Weights of a small GPT-style language model, trained from scratch on English Wikipedia: 21 layers.
Each number is 500 + 25 x the weight over its row's rms, rounded and kept within 0 to 999. Layers, rows and columns count from 0. Numbers have three digits each. The size before them is the row's rms in percent of the matrix's.

# layer 6 MLP up, 1024x256, rms 0.19, rows 1019-1023, columns 128-255
103:492490509429490459502523519499519514478523528527531483496518485439504463455474486553488503475569516511477468493530519490489448476530462502502533516562485505487479470484444533502516529526535471475504481470507501488500506487489519514520517495546520512488516506528496518501537513526487516477503511516513506516494486520505517465482488507493517549479477490511502481515520514483516512528479
103:544529501449502510478560509510525488545510497464504471522501503541511481530517506476454447486503490492514542511500513481541495504446534508494443492477522442495538531490508524515505517451522507491459491552452533516490514524477511452538513504500506497498524520508517513511505457457511458496525485530507515484527502524481515455500498468480543501474502468487507542481541513492525514514526
028:463546543501484500514512489427500488520483462515499520492501493503519441523500525504482499504552513532494511472481475526501534496490493505474470521521466480476525496521475474483485498520474476494495466506532508502497543526501469485514491507503522543463463488458523550515450549488459488467476505501502513436503512496489539486496472499507504480493514511498518561506538496493458502506549
091:519513493485553503527516522465491512545504516501534496532545504484507527533514528539505486443503567500468468467470510467542492510494449468484487490488523533543483522509491468505487487520539553511515479525540493483484515511493503519479442475448491465460468478532538478496493555497516468511488494540515523500528505502440506532535465496495457467484445484499482497512517468517476482465492
119:496480484503462509479531521510476473539523522535513498495488473476527483537480508471490485475540506517476485470521523494490503502505525507510511519547486490508463492483481536487522469537447508470519462474437506539486525506521532464508481502530502492504451483504492477524485470447542466488542484487472518483480505524540505538536529489542584535529536487481547506514464447484488468469502
# layer 6 MLP down (transposed), 1024x256, rms 0.0925, rows 1019-1023, columns 128-255
104:508508538511511471476498484486483519527496488474480507532427559494499535461503474471518590497488519541512451498484519489492561516574523464495478499511483437498531464458485512483485523517499519485514542533531512487485469505512496490494511482449503498493539524532525487514508495480516469464507482471472491464488513492482505477489521491478551469506513488523481495495483511498506491495480
102:511541510451495495522431511493466518495519516503490487535557544501501504485505484465486526517492499467510529541503522471475486506504480473488524471493510492496517504465507503504454550524517505483483530516505523531500469539471526486463501503525470487454502495490466499501479505466499503512515487493528506492480492547469548536484455536480521492484457513507510512556521554518504503486514
038:523509466457506462492509507517499510481460513523464519500535479482490508507451475464485493505479505495523521508557511496511487502478486501530487498510495504518449497548541493486522463511517497495539565462519491489482507529474505543544490462481494490487532486533461491482529481508517481482481494524531519509494488468482481486478478484479533520535528444492467446496501467489476500488457
098:495476501479542464502518522485503476485464526468528512496491551476526524473505534543480501511505518528534474549513498491507522513468551469525447518528532529452521516435519525492518518470535480465477475511484519522501524504516523543538477501489493489482523492490524500535506520484498474537452466510527432492479484510544509497511504486516484495502488475530508456514481501466498466474496
111:471512508527470489536491475488491462519450549520528486505462473531516480487505536498541505526467478516489517474418467455528538495505483562477508529501524509481508523486519474513451494504532470493504485506454509498494467442488500489500550507506534506495495510510524498468503497476462483526513536490507499525517534529527502488505505489524526509464492468519489510475520513510505478490543